python train.py --num_hidden_layers=10 --num_attention_heads=13 --hidden_act="swiglu" --rope_theta=10000.0 --tie_word_embeddings=false --init="uniform" --final_lr_fraction=0.0 --max_seq_len=1024 --doc_mask=false
Each number is 500 + 40 x the weight over the matrix's rms, rounded and kept within 0 to 999. Layers, rows and columns count from 0. Numbers have three digits each.

# gate: layer 7 MLP gate, 1920x832, rms 0.0272, rows 346-350, columns 416-623
# up: layer 7 MLP up, 1920x832, rms 0.0275, rows 346-349, columns 416-623
# down: layer 7 MLP down (transposed), 1920x832, rms 0.0267, rows 346-349, columns 416-623
gate346:552480521547522488541466389440475468437459485526512496482413559543486534474566464566483540590467527482493514512489511474487483469545529455541516452504479548524527480480528426483458536488445558497502522495461560483496480506386474532474490462508426480495478491548576561502509544454503492490504470483506438505553560467429507518495530483475536472441532441523452541535485469530421549474449594461485572472473547438440582492505502495455476573443546559492491577537514528524424503428496528498508483469420510526540487411554520490472440539510507469559455463507571479508579460552491418493556435563525406540513486469471522483535487528489
up346:477492484440487503466575503555451501485532512457464577524474508484487524493577589491504528498540485501490554495530482490523487505462484476539483425467529475533516513549504498472490518506500537515492481459576596535533484524506466522501531549522575513571468494505491565514539521491441534549512526476507565467436496517509449520490504537504515501448457488456527497483431486500457457517486490457603460502468568493545469528437494531586499492563553468516511497556418511582482476573437498553426467472494469571466557510459516498514511466481491547437495517473489557419509509514530512492531498487462537459475592524507461564517521495456
down346:458450524486548499420473592570506534524451512494525402464457386473449482585507549511465519438478584447579547513417489528532447458546435489512444519586486532513566549520541465500508422472465542500527497457476432460531519506501518484551487475561489416546550500526532470552553539481443488522503500498525507435448433482558501530439489517476479527524508463496515497468502526459556494465564527556498508444536452508548514486479483495521491482567445518576522442469508522498534503555522555522540550450555481459487440537465528429449456468537544479513530491478527500437581549503484574546561512483483440477490537541553508508501463520504
gate347:491540457377523550578523488412532554525493532533544395533533475534536447481479518484438500572544490529501432515487505512569418524457430478474518541499492496510452485478505527525576576475585512539512539564477494501486529516503432477502469498549495505522493466570538529459472502531479478476489515476496567501500491524489558466510570527565518533478531512497453552566555570519482440518497479542532473429510484546553525597479574529500444418488440457499503456444496521482483542422489533528517571573539495527499489423496491533440498496469541456523501542430532465497530535505514508488425556448517514499487525541472464440462439507449
up347:507544481575513503455443506487448529538482496434514519597517476560565537530505500456512521583472483584542456485518503565507483556539545568518458466513426561526514477464447543435588470431514452558436472515516512517436470540481497444556564486463482504519519516423457566478485453449585538552512548501502465494551482527528520484465488561500473513550478473522507605525531489534503502528493520441482493503476588519462482518519476498519459584470541494540499503436573538574494467491550538497500463567487516503467525473541558531436438447597484479484524543418524467462445446420539508422614529513486486455467509524414493502487553432500
down347:553464475508488439508536410454479477429526489444462565435473465486563526496561451514527484523466497540532499459461503426551544411494498441450486451451506472576547459541491485476559445566492522532480578506508493586481511546483476498584473538477482513523453516491485470502480452489598471472551530476459514532507451430425506525543529538450499528450511476500529480501536442577502468543531497399462468479449521513437562449508470598515537464506456447491516472506526525490452492540555559544515500471506505459539490521521521491533461446493448505535549468566475503462505495554621499529427533507513478516543507540509498495508495518499
gate348:456467497542412571462508501564461455486534517535519389506545453500497504446529539463553477499459539499573555522540507527469427487443510597575494547482532522472451468421535529541580492498469475476516585548461537460493479524558480524531483491515559558465557511449466470516484475546491491496551566514519523414569489539503455518492491513556553471502465442489508452476501547466471490501449530555485524466437553498481467456529461491420599567562521567500526527461399509537491501480516490452425482517480539495475518471576493472526551476501482467537522581493526520509465517491548518533526531495532473494496523481532613471440479585558
up348:477396460433492478524512473509484521543536484519495500473577587439384520528518541484496497499517517504515517521515493487586506452518524523558562498521584460489510529584492520469481530483482580399571498525530543461478470455508504473504503464492432442565434515509466599478519468479511521465447517519450475466418412508538492498554450481412484484517595561510501509469482527489539564448556527523398510476471521537522489432553503542439515567580563584492463494501545447463488533505550536507522473477566544512520430511446474463495520485498486546471566528517553451497511412506500496469431486537482539468580504515473531419502505498544
down348:496446471531473504556505502449531567465488521514526420552542520501503462500482553535440508581559424494471458487499434466555487465534459458506521471453510521432460513511563579507538491446580482508530511503522507383472508474433451442495517482504509472451548489455532490524513533527440515544528517459428485460522495456479462522486521551564451479494487461563585477460465387530561520542541510516518566534457503484483560543477480474442508562511482525454547470503498456462533474496514518493446467471499498490528523489521478519512445507561541546542512538493457374493549529544462469432421535514419438518452494517454473516535491508510
gate349:525491463464559450519486548532532467493550459434492551491549433457457545538536551542423461540527414496495498507404565487487466546615450539504442511428552489545521494492474482537482534442580459473486570510487486508485548442494542568454487517471505473382555477525475469557476558514448484463536514559502499471465437482434535481524496465511526508458506480510485510528477530510583444527482584573496441518500439484610535512523530490476498518408498607507461468514453544439475630453459518557508575502494463489499527475521537502543532506552531479494464441456506500459516414509489530488460497551443537421445469488545453557439499488592
up349:492456474491462542509421487560503561419479513479448491540516521478451509477509487549519478450481475505516544500492515475464413511433488531538491503456523484449449503504498496507529547487497484485476529478535487534451471489539554510520574523487461435520546570508557498541461473508466549450486513529502524504477462527481515519478468491414491480545443495458475609478418452551555526488454464530573582480526442434505518507501510585538569534566521514512568564537492405474483511532521478450494545493450484474475470488527500465559528507513564506468535472483453452527466521448478522533432458479596449516496450516565499585465560456480
down349:536497427476515454460533528495504483551549474476441423517517514518437536413480482543459528504471492494479488534517452492512480464465496469552464564500555526592495436456504477482563574457482492515535509457447456499378483424533472475542516541525550560531431494520429482514445436523543485408494467510479477585452517505534504539475550540478511506450464474450481524471448561466518517472464502516511577553499490543506567488521464441547422490524444518548529578516547431479514449426495502490447520434548518495537518560499475484499520479484502514511465491514460520467516532483518430508520547552454435514464534493455491572490439420544
gate350:582457468480534540573448534518486467450485552454507566571480535493483496447469562532481406500487552505511510545478486497522369457485509492530512470531465511504539443554480492545490510540499561494582517530502496509447504475511536511492532488440467529571499535536513519552473459530559517395536532558492506491476502498559541517510502565555487554495563464456505541486466458474564506499463494590471495481496516491494506523501472455520492497551497560448521449492500477461485504570457494458486478530437467480530451440521505504536567500473501455458402454505451536490528444509493525533488492461511508495462495507482498532499474521455